From a checkpoint of a small transformer trained on Wikipedia.
Architecture: RMSNorm before each block, rotary positions, no biases in attention or MLP, untied embeddings, normalized queries and keys.
Training: a variant of Adam for these matrices, 253M tokens, 3858 steps.
Each number is 128 + 24 x the weight over its row's rms, rounded and kept within 0 to 255. Layers, rows and columns count from 0. Numbers have three digits each. The size before them is the row's rms in percent of the matrix's.

# down: layer 8 MLP down (transposed), 320x128, rms 0.139, rows 255-289, columns 0-127
# gate: layer 8 MLP gate, 320x128, rms 0.144, rows 256-290, columns 0-127
# up: layer 8 MLP up, 320x128, rms 0.142, rows 256-290, columns 0-127
down255 097:126136144169159135134100125157123144242165141131156115146126145116098120139134110114142175142133109153108144151132134142177129134108117145129128130140152135136125126124142130155101128111106118109117197139124179166123093116090150142139135143123148142135134102096133122132121165139122150136139128124135126088168121096095137093130143124153145123129114128182115126106089164133142119207134
gate256 092:163125162076086145107112137098141152132089119126137141140121097074145116131136108095134127126148130147153104155130116132169120114184100147138107117089113147137136113169111139123124128148146150118142106128181160099169077141139148139107151123122136101110100130138124122101130093101096112137089104146099116166136159153142148131161109094180165146086119101137139114181126103125138126121176
up256 093:138097068150153110128104118136077129165138131175125160156092124129137127148135133157147114111131099166147161144109090151124154128129125107119142140126116151132127127144070134156093148070140120104139142146132126115130119161125168117089155121143168149123127142131122199128137081138144137152136160134131132138147145088106131140147110080142117184127130112194132150169143142155111132106138
down256 094:141138122122170113135179140152122115122095124097123168148101121170156147130120138149156102097110117139163105137112120186149119103109124093109114103111162121117087121074125128133158130129132127119124151081171084140116138080135127124171142131135108134167126103093132148155122121136133113166132094071137159107120120156106146134154125183124156123181114130094129148121141127149109151178104
gate257 091:095119085148120110089170120105120103100095121170157115124115100115129129119154125140118132139117144130121145111101118136076137130127135130130105100151096099109126146132135104165132178076151176153117129160163141089101127171096135133123112170107127115106132151152151114119160124123126149112128125144140149123101200169107090112149111105142143147160103120115193110141111121107183104111127
up257 096:076095146113104131157124154147145154123135137113168143109110146133105113085113144147105111122111125116086147077107148154127102135134166140144155141139109124151148132139111115126120127121147129102117112109144118125153131143152146119165047179135166193097109100155137101141072174137160119135118088128150131173129158155127117102122116129096112119142110112124109141113099189150122113114139
down257 096:144120161169133112063107127120091118088084098154081135132108128153136167129110101076144104112122151162101135133143108139121108157139128118137114157123127107129099131082114138107088175109152130135178139162118106142101142085138162117149123101162105125102083131159092137109148142093150107136122164166106150151137119104149140116113120080114125115139142109113160163122116104119115138090137
gate258 108:144126152114098157180138178101111124137132157100120127111128125115117103091095142124138156112126133067130127099106124103129154189154099118104100158147144123157143109094167137127124135154163125135139168125101162165092099147110123095148111108173097103124129149093114078129097157129107153094119116156113141132146083142131085115147107103137166167130117111118107154124098132089111140129127
up258 121:149134100123150125128110110139091170107145093120148118125047120140153150137139096098143119130113126168148119145130113139157113108109127138141136105169133131107116157146089097098128074113149107119072148129136147113124094139125112149055136117122104142127127065150138129141130099139114111150139118138128127153089151155117143173136092167109082091103098139127136092139148110155138126083122
down258 102:146155122119123105142151112107133133103110124115184125170122143158113142132156098093167144121115154164125117171118110126168131113118112124143132126132134145124178118115142069095129067131147112112105073189135112160140110123142134181114112103096116128143114141126122145067108116109127127104145125121130145131122147154210124111137120186115116113137144138124107121168127151147143093113147
gate259 104:153171176125118142151112136085138121115134142137127092137135153127117089143147164104109134116131131097145115162116158115122122143130166094118112092141181117130109143113124155111173131127150173105127148120091129130096096108163146179136152135159145111151128158129146131136160121097105072139168173140074122104108135152148150152094133122093129130138141133136091121160080106161119145123075
up259 106:095169138163178153122092127095153108143166112135195124146125096155115141145109129100119146081100127111095100112217150102151123140137140137136143107118162149177156140151154137119137128112142132100117124150124166136158111119105140138116140143157152098133097096135130151179118155120132132118100142089135158098113153157137137135163144144085106159112129134126095131150118113129109090114130
down259 105:145128132138134145135134142106153112119080106083136111080136173157152099136136135097068089089152118109117136128131145124090144144173134124123127134084150101140118128100101113108116141139159111090139078145077148148117132101094138130110091104130145147173151138108159151151116174131130090161183148136134152110118134160074102168109144136129123123130109123084105145139150122154136139115124
gate260 090:142181145139133097110138112108083155135140093122114130163111116131118153127100157125151138106112069092109109148157121121115095109104150108073122106146122131166154123119127105130150103131128166124089144142132168124132119127161156140131100144173158077179089177141113102125129138122167121165083145119139096150144122160130146150143149074132140152097128147134134143141098115097117104099107
up260 101:108129068105157132120129108158120152152150117167144149104135154105130119110123141101139141119140132103129162103100078109119093103140125122116152140151178123107114134132156139079139142135099138158150132119158143123145166114144112131186063131136111104138126124141155131101091146131083192084118102132131095156123114098109132101113127079157134119137116088127112115107087111139186123126121
down260 102:132100105155142175128118125143153120109142146122146128118144109126137120116124123184139116098129166122122160151104118109122131119138101113143149154124148134063138098081155140119121145128189120124097100100120126090130106164095076132163082129125120135057103111134128116120095110162082138097129155123119163124143107140092072126097130105131114125096137084116108099116115125099103144161116
gate261 097:114127092122137157108118130092117148126152150154146111114102104143132077151168107118127123089154134079162133089143117127145140160088168137184152167121133150134122133148110139155173114151130112143151124062110123148109141167137177156120095149115169148130100135077103136135144136131138129087124142127124151125142115108146099140131112122136158150095073085138089138160121142134088112131131
up261 098:130156087154124107094081119099132108136105168108159135113157155132145090140105092095155087179121145143109084130109142094125080174137139125138114135085131096142165159086135095163120159100140157133111104128098103105127108108107164117102137139099092127140145116136088110147149128132103093118117095162127111085120150101125115105114099137090123156124144107140163125112128160122099122127135
down261 095:123124121171100141090124121085103115099097133084122093107140134134122115159138119130117099189157137141130119136155147098086104108139121124118138115138138168127130167116165110193106144125139182124118095135093175100118098115132152139103150131150126127126134155155134151126130122128085166136125123155106158072145096126111120105107136170142133124084077147100127159126108111131099127148178
gate262 109:128131127162134131136152146130122127123150163135092137157156146147127097135082076102148123108168144116171105168127127131111150157117171152198117142106161098128168118096158152112169118161112125145136133090134098118090131155107173158118097164123126118122132142092117139125137096139137102101113134099129120114108126109135156078086101128148127164090126072145122157112100152104117122121121
up262 094:118184072147126124106135100122116168114132108143140100141104133130144174135115100144134139152111145148119110135145124132104109162087151168148115089148148096174120063161131157148103156152095116111103146148142111165145157130087159123112171140162154137131139103114092121128138127148133135108148115125124138123175139131144100148133165142182127154106096097072140134144119100134118094108121
down262 101:110124142163140121098128135113150137153101106124122136151147138139122117186140131089118119060146152107168108110152149150123126164136126164141181132130125115126151133096148116152174123157127120112108093117119126151163121120114169119102129090092112147124143109116105115141154127105111133149122101164090162145104129075123123121120092103070123132097069093172114114093127117129097119177117
gate263 111:102141149106120133121128137142148144173145148081135171086139110123108110169117104123176156163115110159148093096167122108128141154134167123152106165109123102151125131104140096102118069119148109155138109106092138130150136137120111163167112124112108106106111129122105131079100158108109170136059158107106106117099153125143126109115095155097139134112114109128128155127102176152119098139145
up263 104:096133134138131130129119151151149108083105169124142143144130133144129138115182125136126120126121177118140109131123098158134120132092162101146159066147132089085144104142167081135173147153120130123105091152115140110121124080138082130135099063124134126131132112101126140139117101140119127094123164105112146133146078125092125147123121147176093093114149147154144115166180155118109132134101
down263 106:103121119167111139118145107102077056160120121176144128106133153110134139143144126133106117133094127129146160112161134147124177132146067148110122176121128147120162123106179139123157121128129122118115133151112120113136128111134120147105155129131118128115100113097082119153129115110121145142082099123086151113112104141132094132136143125150103144143091115132119135144125108094119103238119
gate264 099:099123113121071156147104120114116104150141113077163125119146085150118089105118102162111118125096141093129100139167124086127156149142151118110125126150131094158153145142118101090166109120142109123130124113115151181102122114165136145138106154109157136135072106091150116142085154129107126116141157187127149108127147147153158088120106136133144110121145113106107165084083117085128138133124
up264 112:176132118111170124099126142121133109095128127152114113124105148173113122065159143083095115127159131113121151164106151144137110115136134138120130131128127144127138109089142126155083126140158142201129147125139123127104100056120149119118086133128091120130127103108142118158162134127127152090151103087134139138129149153123106136085157144156127121097136066163133120134143113129153116068161
down264 118:098095125103089137131126143101096137195112129109140100122122138146148090145112140132135132146082138116119110127145100094114115137086144116085082145127107113123121083131117124113184160121157121106153129132088130158113132104136114141140121127093139100159102161120122084139099137105128166150105162146128168109116111145151148123138123118095131091111108098078075126112094147090161137173096
gate265 092:090123170146146155118119102115106142134120117147101109126168089119093111142133171136146121107129114070113119086154109111126157130210162163156108125134121141146129093119157156091116132109146085127143129122100137118133105093108135116125109105105128131130130157111174123104165166161130117108119130139145142131140138157100135137101170115105177125146135134145185128102097156166126104092162
up265 099:105163138151141133131148096081132154128131148098149102125123116155160105160091153115105105094129106111150134114132087129141092157121120122170142115158104126089098092133115139150129135092129109129083159095128170117137161117133118093107126138111129106143141137091156123130087126168099177120161177131142106141128165126152140132135078135132161153120146139104179147112122134145049127134134
down265 099:128110150167105139101170111122122109090116083111135128133124136172141079179145176132082037135125115140149124113097113090138155169171115134161099134111126102132120135163149111096082115129096113113157122095147147110119154105128146159098130158121093136104124109142151119130125131128129146122061145165184135147123129114111116125148141123111149114134149109113143136109136135149133147128141
gate266 102:165130145097124127146090152154107125147126124107063143092090153130110139092132109140138126176124134119139151142116105136125109117142111109148098125170133128134143153178134111170161081137133129131113132091108097142082103145143114149161163149133084117102106172120078129126157144151102142150104197165118134152133091144139139122117134187094142139121146130134156130099142144122121104126099
up266 097:131134125111110065117179121124133136156092122101103130088104141170159125186130139147130153093120154095102107080124142122130095114105151111183141168126155138109130120164124160115148129149100108123150138127116144132113130113169169129156111136084095102124102135107145121135092105121097104091134125117088123122134154110124156169116122140155149101186168126148122128168106103129128166133137
down266 094:147126176142082136174103142155113130158150117117151099122070129117105107115157148161139166159108148122114109175112126165111138157133121118123120109111150135123161092172094080146153113137155152151148162144147080115171117124151106147141144135133068131105128123108108098159137107158140143147108124131134127153129130106148144130103136116081110150096149114118086130122145107141080145180135
gate267 099:121103106150146126150124129139138084113088124158111095169120129148098157076134139114144145139149160119129108097201146119135143150174123172111113132109081113130108153126138128133138127111141111111110160132045118153123146136116172105105113087123104104109143156152160100166104154137098142101165139122120170136143145133124148091179123102134112132135118132142135119160124166116089115140119
up267 097:116132168120149124105138132144121159109149115122110097152136124127088153092148135112154156170098149116166153137161136102155146109141168097133143129178179135167115093114123157163100122089131132135129111134102108112099107156182078119117117129133135165120151124087114082140122126173132086114118106183132144148105121128116107131139123131164142090145174128166122126100099169132143113131152
down267 100:091110127143143126114139128154115114174118169118149126144125140178153124140097096144141133097186144113172152120153124149133124130132133120142131092110153105114104144122126173156100135108202096152143108144146141106109170112128110133122122117134126138116100136131160140167154151154146090151167117121074151156119121109132126115091150106124142119101124161118170157138086139085140121063094
gate268 109:106121144125099105171165124149128127099116154094148090128108115151127100142158131112164107112147106104131107148147118108188172134115089136098176121117158128139164097112101131138137143127134117101153132098082161132116137158110123139102138143139142142077093133084102139137116148130170123104067148121112166138130118164145131114174072125135135146100134153126116120141165151118162162093115
up268 110:071098086096125109142092147093119124133157141107105153107107154156144129127141108125114125100135118136071129126163102123155159177137107098106106182109155122105111145143123124145138166131142067118137133125089153125116097162119097100157086144114118087113135118143098131151113099122155160111168125116124118116144096122125121123161136131123143101137168133153134127214142132145130111111104
down268 101:102077101092124136163131159103137138135125141134139137130099140141130125110123139167155128096116136092097100101118082119152101149169115121144118202120117161133121128098126132135151148132093092139138110174101115150146159140154134152116139150124098100136106100062110146136147146150148162145091145099120105107110080190107155162122129130127097135106130081137128107165133111152116132127152
gate269 092:154112114114147082096147114111118151108117151048129106153163120138135129108101125170154108190157131126147092113117118112141117153121130135127074139098125115122134091141179113136125147109112148105107136104155130117128135111157118143165129089136186118082137122111104136107085128122113120120154145134152141146139179122129089153115109143162199123147109117162119131111156106163110127140128
up269 091:114145113125124120134102170155091120136161129122062155111101160141135135124122104192144151125146157140125120134137113133155071089099094132119104093094101083118078132144126185122131094124102167104134112161082118134146122117150105114111142131094160129117144140098140179112177122126106146148150120135110153100111128107123114140147086129129134077095149118146133132134140145110127160151148
down269 090:136166166136135206112145109116074154146141140127098117109135091099088144126119134134127147149137152124141136148161150121086132145152132121141115091156157141102173092118081103092143109137145112160162094138128149153131148157120111120122129148118146127172117119157082096115104127112126128107115084106129099085150119124136131079146166131094150107122158150121169121114133118132144115073148
gate270 103:160149184120128152169158147110103086130150089074118149100147098159131120145119172117159106125094107086100110135133101129123080124173100148130131112127125117102130154067152110160148113141184132136100092111125128140133116110159126153123124152133123132125095167117142120095143109072160115138082174127145137138158135119174139132124116112120118141141127126114124145105098122129142161097108
up270 112:128194175157127140089104156124106141131180111095130145135130143205150101124108118139127163143091136122140095134173108129154135115138114119109177150134130162149126114126142127116128168111123145118097149142120078117118136119102150138118121156099080120105144137150194138147123108126101129122162143110095098102136090157137158152101173118127117101147139118147097090126133133136159152141130
down270 112:121151139080135194098125155104126118125129123111111147130146100170090116159113099087084140159107121141105137103125132079144116132107158112094134123145108177080095137168116140127115136087117174125135139139117106120099138147160113125136175103125087133131113087150101103094161115154107178122152147105133134125096084127126149119122159115107098129165105131157122120114132153133094112129164
gate271 102:104139148125129131112135116132126121103140150122122143090158095141090157120150142128132133150178119103150141146146068112137155141153151123129145122146123087145162149150104145128114122132169127112179181126138088159147126138145091117106129097132118076113111149136161106117151179137104156133128147193115133086133144161135116124177078154131147101141159100121117178093124140100104135099126
up271 110:098117153144075122143135129154130103132119172162151161137142118091115138152098131133106157115106148127141181137139125153149102173122131132114088114135079151182160110094159132109139149111159137158117100139139130112157127172125116118094112144176165135106162135121151142117109167133099128159118101116085107104157132158098164126114141082092103140120099123128116106172111107105092116107126
down271 105:124158155127125110141161145117140120115105154134121148106158103167129115122113160167134089094156142096123119165148115140177149123131157092126125106135124141156135161144098162152130159126096090156142082108143084153139108168103142150133131139144162142087138179104169127144130152148127106088171108158139171139138135155172106093136124130135121168155169145115093137103119152131162132102117
gate272 108:127105143142142157138091191086140095108135113117111154116100138122144123110109124114150110152111154107100155124114099142130123139106101170110101161194096134123116115098167097109179141117134124147131126126104133137173134139147167119168111139135123110134138111117160113084118152163064171104078149135108177137143157151131150120116131121135156138127179111120129118134106091103103105150142
up272 101:112098082139154127116131187155179100148096125104120114135121155108116113160164074130132117108141165153085119142142083126154156124066137123115089126131106112101103145133127115132152116161141135147134104136104126122158110124156151145134093124115136126132164116134151171091097187119109130149140157113142106122140187144140112135120079107122135102148156083171134098099135141125124123114127
down272 099:130163120147159071134138130134105173049146163094115141129134113136110135144127117147124124142094136117152133108113091128110133130127134128102167106120111122110099103153147110123141119160146141105116054105117148138109140124141185123114105148084109117129165140142126131151112148111124161141145151104099112139126144123086108096144154157110124130144169143102143147139091120126113110039099
gate273 104:126174126105088124115189106096113135119113156115109177133140110164141085112121136116127120150132121115111110131090111140085151133163128145132123135124196093160129066139130130147123101106108123142144131108109142113146093136134128138137119118100091138150082139128103123130089131186116177128138145127103172111194151170125115127156098109110140149124139142149128157143089103149158118140130
up273 097:115085119130154080129112113142168154100155146158151137167114128064106130207132143129136170128130114142120132104134132115107132127116105105135165083127124156138130143124104111133093146131144108150097160139119104156119175136051113137142129156124108095138122103125121102130114169113113131109063151130113141161100128115112131103137120100110135091138133149119115129120139101061139120114109
down273 100:135133122105122151167124150086141100112125105146142192121127163151052120097073133111127149070141131131149148139163133091137104174117107096103140173117110171120129126149142149115121143109124133118131117123154093096140149159108164113104140108124118105134179143099119135092149161164105156130106134119116159141133128154152127106129142148132121137168133123177101147127172162130118140114152
gate274 090:142101156133093111149122161141143099105126138110083125073138165124134099128135106135130133113147149115142107125075153133107110143119140147133076098102108173163113142120153106131122145173138161156144067144136131099111130122170134097140066133164151097122161172111105092132175113131102124143112152133123153103134124118106147148134162121119113051129124108131127147114136114160114156126132
up274 089:141141097133142117143164098107108137122180127152148166151109113169157169102093126114133155099143150147165145129114113139138141151119129111124096150136115134107124131104093133139125120109175113101102137101103082100152098116117132104117136110156128101146107115131139119132165139105155085103138102062097095143152121127090144106153160120105128142157113102133124116134131078156192080090101
down274 083:087130100125106148126114135135114138142116113139117114119148143120136109136129129134131220138143112119077128142085150123127136081102123140132141152133150096120124103092168133123109123103125134131107146167111118098100120102176124164136136093116128152157126067154133172119154120129101116183121082111139112156117140134053149142121116146168130125114116154171097141119156102152155142152140
gate275 100:119136151137096122124158150138097090143144130159166153115163136115130142143121138131152160091068150134156129147161105114108151111132144123083125142105111112170093152111131110076138071187140130152107119127087115141113157141165138127147147128154122121132124166145130115086129150114070123162161151117137161122142120133127152116153133143087127133112077184114154168167124127135114143145118
up275 097:144113176161092118143131107106107152138109140134202118154061093130122098134095138098126114086098124090122122115161101131122104150111115145155126115139103106135094152093125145125149130143093136102096170096076106133125137138137108106064139109148136127117138139138130071128142113119112161111119142104152106094170119158122100111147141152164162120114142131117152137128133144103120114119082
down275 101:170121089126137145132166161140091124150140117180111117110150109103143155145177117117148094130115129120135125140125135136130150126159151134111165109144121141098135121128127161106098112139135102144167139171139131096086099100165149068184125107117124133108113175086137154089147118128115158116110127071120116143118118106065166122129115118100143122130120152175115147109120120159141158086143
gate276 106:119136150127152127159111153146108158135146161125106107126119088164112115141113103108155126104131150107140115139123138133138174103132155139120101090120119086153126113123106153124125111113161084148132107122073134170111105146202207129136100155123142115136099149128133092128153110150133138095086146123162137116123130140188129107142092148089136108119155166089150134134094169127144128109141
up276 115:117141154153114131144102102106127139149120127131152109093125124110099153105138127150133121067148096119137087162115094126153097145145145153104134160124128159157093119111130133105123138128120147109093157124146126129169162194066125136095152088133086115106131130118145098145123140125139152184107109112129135154122129119135100123100133088131104181096119180134134145181145084168145138129117
down276 108:104125120088102131111133119132087104092075131142130129165140115128144157131103113141126133132120119096140180106125122175117123104151091135100147128084146112170095129152139098087140088126105135142146143095145090161122096165137156161114081110084123141117132156159137157142155124121111129130124130150151114121150155156198152123106081119111145115106123141140153122147157112136167129067138
gate277 095:141149138131114175157079163121138156134148114104140111099179086085114136123167099096131147149169129132154122131155156125147139204143139124090102135151161120120084113118126097120110140143202135127144116111137161129135119176114146160196132122111106101152114095131100147101171126137095134155099122143114139147107113144119108124103116108093156129123117119136122133114115109136148118150135
up277 094:113125165120118103124135132110106120148172146069111160145156140135142169171116135134140109098118105140114116137158132141135125137136173117105133092124137084165172128111143147075131112149148097142132135148103137118179176142146113093153151140123115137121114135101143131098145101092124121144095161121062122150104134152135190121145101138105107088133143169153135125105122138154128122153070
down277 096:106154127150149125116107123094133129155110160118127108151104091164133129109119133099123156132137151126128115125130128145162156124103147141127149120178104098133085119098117128115101122102147112140105125107156133150127088163127169169122149136158173134137069121196113112136127152170147119095076142140137141132079152123167129156163114075142138111116169129121093115122119109127086113162176
gate278 106:123101117151159148145132117141135094127131096094128090125132101131099172086124145106139149136099110140147075156162160114114126093130132156155109131098121136136162116095166142140142089071106116150156106118115109142143138132150115131141121124081091172126121127122113149127111101116113112129112143109103126101128216086155098115156153124157130128113137122146101112118084103115117092072103
up278 099:103093110119127126151101147166164117118166139140116118085167132112097148137132116114121156148125156122093163164143198123135150108142106138123187144064141138169131125129152145129139132141126154140106156137145121111150129169112157161117133127155142085124117139069181169096101122154150176133103138110130078114111104119143130125123154128158132143180086127130125138122115123133135135106113
down278 100:106117125080153118104086111118131126113142101113092167146138118130101104146055115110077157155167146121102148124158151093114125118079116127132122121164130127129073083177106144107114117129166166121143141120108164169085096136120164130112141105130137124119164112156130117115124102111103121112106104144136131108162127137103103169098157137139102143164107105103148126143135130155101134165123
gate279 105:122151141138134098131161106141104140163117074153185143128147098118088134105093108099188119128114126122119099157138111114158146134128122146132143121132111101125154127116098122102120111124132099126133168098131151130085131173108104104137077158116081086104084187130115136156098108130118131139159136100108112172155125153133104136142146149111142120093129157123160166165101108127162123096148
up279 099:140144110117122136133137129101137155128112154111086120137147146165111116122077125092098141140110061118136092127113103141146145144175099139134130148145152113116104087149167133178138101118084131078151115143148109123146139133119117080101148104128144157091128101126092164154115082142130075136145116118148127131121120129112161140125108128154133174090193138118116117121109085114111099156157
down279 100:147108151116116161106111139078159115179158146120135120162117144141098114128067136153099097144119104098136109138107122123148114106118108116131105158122147146148095162162114106179118127110145156163142094126153171100125139092156124191157144119164160117124133120117116119119129146107128074124125130124138155164108117142071113154137127099136111112139157105145105141140173116185102147111146
gate280 091:152095082112099099148124134157119121146100198136107094122169118120080107093139145137154088131137152125142146104153077126135114123160105117136105136118175116130100084146156142150148135125127105133152138132098105130112125136116131135168051119175162144098134159098078146127111122102130106107147135132174133121130101115145157121136112126181114127133109102133157126139137141109145107110091
up280 100:095124129136153116114124106136131123107125155109144090183115145179119105169153094061126108131137192135108145122179099137134116114155093116127118153116112128106130157077129131138130158130136110112134108132107135139101117181123121113132127164117133097152120132134123123122119164137125109101075156135125124127108096143101161109110128100154145208107165132134154125156104115130140166171099
down280 103:114101109159156103123122123136138127148121146129142111162164148122135109134198105103109125095123126115132130110131070158121128138109145121139132117126135141123132147107110147165158142137111128174147134170138155116162147107150124120061077136096155117156106176121147139130136139140118114173123118157099081106136131125097145078099137131082136178099165121154188131127121135110161155156142
gate281 104:126137125116135081113117153145104122148069139139129136126159107128114102162098126153162140120132153086149117150125108123120118110126142189162133170124111134154139135159161115139147143087122139116139128136097192153129106120176095136127115150135157109125096148083142082100062075115118098136142136156120112173130136154147119127109135135121119101137135168088112136123067110113152139137120
up281 106:084146168127134118169081151155123100119123096109118163182106117137161097141102137156077129155114155098139155173110140139127077140114111154153114115164139094159140098149108128119154091138131118124166133176125119133123144140151125096128150153152124135113115156176126127157112147148164111095147160145129147072109144133149156141168118174114129122154131141106131150105119149104089141123139
down281 103:108139131113111159135139121137152138117145139136128148139128132142127125157135150120130130123144098164125156119135175163070112103124123185140083166157116147164151137141143150151097151130118114149077123145146103154155150134103145127151150120096124113110126082098103123123130137120104178175139133060136151130115087140087123117126158153094160159143093162165165129175106162152120123159122
gate282 103:155116164155104090141141118152097097138122116126156111119137154179086132099091127101116145126104166125116120121113126122141164156141125110123125107151140133148179133117154152136120120154171141109120117142132158117125101156123195126161097118157098077117141127144177128096120130145143129119133083132130117106080149176146118123168097113140121110122113131138166158187107113128151134089073
up282 107:140140100115170122152089128139110146141122122152111163125106092106145102129157126188114148147104106104096125127152113127129116159125137096173108127100134122124098159113109139090120088100152083145115141117098111141151129115129120097122130119104121159143090126155114102184142099135144131108096193105164138130107165109147149144190117127084130106092156162122127144130101105149179136121124
down282 103:122114123164139096160126128139130129090138122157110149140107096161178102132137139114126066150137127108172118162151105140109150138127142110168075127130168122138138125074128099119161145081144130164131154135159102167105120103129098119121114115129141152146110116110099126151114129165142143101135195179134134138139153198128128111154103128104111134142103147085136153130139127156117149091123
gate283 101:152143113147147109122135119136104101142124171111113094131152109128132126136096140074113123101158137152175138127161124133116164149100115142160112137103141116148129084162134171183119126132128137147140146127146105158171116116139136090128119152142130101127136168095106194128119135117103109118104175093137141153150171179144174093126096122153155121128100124113150151143111146165084123082143
up283 102:098154112129143111131161124155110144128147133080120118123147145086100141135150106166182118108154171153130142110151125128127135121090191172124140117098097146118122088128128155094139119141081101102136131132111119141123197107089144140153094099125172106124101070108150118129131123113088153105143131114152133170143137101131131134112114147160152120133093117115101125145110154139167092162146
down283 102:155123157079145121128159119143113108130130118133117076152105086098122118124098116123179097049160124131140115122123118130100118135111178125112117130145145134126128097169144151120139134135128113130119145142134134119151164201100078108100101110136131107094111122094100127162103114123122110157099135115148190121110158100137165097079141136135122134162085112135109140100125132148118143097139
gate284 113:131192153133136172140108150120159123143129138109135113105172080137134115170087125077146115128136130114109141150148147152126098116129144164161091166118093143141102130132100136158163136121136105098127102093125106163116135095121143143176105099125171164156127113088139129112121142149137098136137151129127125183113125179169169098160092137105142149094167127125108106115139119147120128118110
up284 103:124133151133107056137139140130094111146095115114074097115138125123107114155133120106152147116118110111133117115124095113113131115155126112125132127146135156115112103153151118163176136145123142058149103108131128095091143088124085158114123121078138165145038126125146130159146086117149114132116134159115166132102133116129082168143126114146147150096131150125114127107123158151105139147090
down284 107:168092139155120086125147149144115060110091116102118125142140116138107135103129126108142183177106156135161160135139157102124143092130113109130122116139122123110116126103138097148120101123098146124132131156134160071103097117116080150138161160104169137134103150138148112119159138089094149109093135139107120092151125121116109128170094113138132083119145120108114169099136138126101152085079
gate285 098:068094091138148131143145107140089169124123115122125124162108105147098067160090120122140136111096111121106120123131105124120153112091127083127130115109144101122180115119105136132121148093123111180103154122098148157140124151092113075138155130132128131131118121130115108125123116159126149142119187132143113101120183130166099073133129096099133091144131128099107156125093128083123131086114
up285 103:093156106115062162091108113145136111147103070115101120113155143091142121139115144172166128110148156127168137120161142127106109128148143097120141137120112108143087157129116120091159158124146094127144106119150098152167137155138128150130146126118099160140126154150168101144111136163115145096138130138124116133082129172124115120170074118109073142085128120131097111084113127118106121113158
down285 106:099135094128096137106118125127170143050118124120163125136138172143157133176130107131131124139137145130119096120114106170123111148102155101096143118149104132110151105113120122178112094139148120137114107109123134096145120137147113134138072117128120145129118119143118095193115164095130143095116117111105120155149113159118159129156115103122156137088119133207108170156107139150136126135072
gate286 104:171169152098107120089146142156155094105134138136143093108138075130109098115085133115129097141139094127128154153163080131191153122159135108111113165120127106161163114085109122136140114128167092138122145114112132125114100130127125136147117121165096116132120173124120167118134134114116113112128099158091136133120097130148191117138156140135128170121111163126177097104112131136149119073120
up286 100:144107127111089110147110158163101193165129140102132129092082137128143079092134104120128134147154144117088130090123143104128110083137166123108109079132116120168129083120126120136155109177135159155155143104140079145114130112133127133132135129112078094117153117110142129165118147100107118126147101108152081100148147164120121122133116087130121096136133120120145146081092140162162124154123
down286 102:134099149147152153151113162092107168073107126140107130113112130107140122110148116135113179108092173126105136085125141135124126098086162102139126131092156150163132125151158148122140111148161105147113053127139139142185115090166151115079143145117105099163139132121154133122107122146104118140117116111125125096130127164114145113112136115101123096147132071122113105137147133131123138078081
gate287 101:118116122133137145128114122195127168106108135173121106132130114137075148087128156134149155109104147067082082134103142107138131149126162082122079135118116103153106113127130115118164104093133128130121094113102157155083132151164133146158135132103147147134115131098120070134104115133060114132126124162115130151195155133138126112117126135105110111115119131081133128110103150130142112127117
up287 108:149109114156142137114116130073098130140117114130129120155124112147130095129081126118132107166117115159116180089134126127132166135139106099111119151131170130169152129123155119119140138152149134163154139157146080140180109126143155108140136102149113077102155128140144122172147180091164157113109130158153103125145149137131146107115117133172094130166110097126154128181117116121188130104164
down287 105:118146127174167154133111126118093101154146114138084174117074134144165149116100127097115144126133108129134161129117159120126170096152108097098103131132139107146140105151124105115149121148118099118122124144149078093166086165141123157144129108122160139107163168119127111149109156123125142081165125117151147156129114153118111121130141110121142158161100086202178134136111106102150111145141
gate288 093:115188147099141178136143128147089130167146112119077105121134132124112139118155139142154131098129152157113106116171135113144123129156138143108131171099157164153152114129113162155141099105149128133138150122115112158130154136156168121155124092136086124128151158106156106147123100159138117096123086128116123114089097123188122124134123159088117146158111170087138160182104155129140167150136
up288 102:134110107092133146122111124096082123146096110141132119142115093094127141142124162130127150103117177074150106111162142090119150103159083144122165118116144161131136109097158103124165099105167118129088142134138106129090148080123135185120143152100122115175121110091120070168131113137146154141087122131159131152108105132132093141090134129136108166150127102114115144150123131162100119111152
down288 104:147113125120156126120152086122160135057083106120097114139147118165143136133111128148127044139163157133138113095126161124148182132086077097093115102112177158135133127111125099108132123127145125118124134147132135139120121170132136141124116119093084131134119100138133093150137114106092122113106140092112143092129136165119100110140106131132148114154156126142097161134128183118170138095144
gate289 083:114161133121162151087084136130129155126090127135096138124142075162092108088149139109141146085156075146149174120147108127138110119151096148121152105073117121154157124162145162141114132151086147126137124131116126131132113104145125157129114116086150135102121115082172145077136154145152143125111129095115164128134086108127111132164139129137133133103116167113099075093166113152114133115135
up289 086:124136149149138157131120139123165170134083116130141110122133154093084114090176135113121162147144092081112131120099115105112114118114113129106113140101144128195137151096134122153167069135126138147123131117155132103176140071095135130108105133122112120126122122140157126130122168152157161102089093097129179151095123104144115123159117112103136120093151118105126127134117145141193107098132
down289 089:087150130148113168115120184144151148092103135090153154102146148130146150127169090148109149093133158124106114145122129143123131117149177133088071166138099129090169165112124129143131121115154124127132123126133135147121125102107100112101154124122144077106136103105108099150133109111166147114107149129141108149124129149057092118126131122094095156117139155153116151199123132149127114158121
gate290 103:142161148082094156146134191177119096134121126107166146064133134146102123137144073163135158105092150120121124180102115146131144132147097101104136097124161112157160108126122134106139074108130101114124144092167119142141115150150141133113122146124138102141129156128111108095077133158128154136143126103118119130114101142125144103145114151126127174097082154097124167112131154106117154135104
up290 088:161117139161146087179144114177150183160109091101138104156108120105114179140085143105151120113138087107128128081134126131120116166114178110113101116161127099103105127108179086126123113115152146154135142117122131103135141146141120136153154102129113105118099109122108113142173102104121136153119133113129127141155150131135128101128122124150088121122153141170191113165098074139135123112125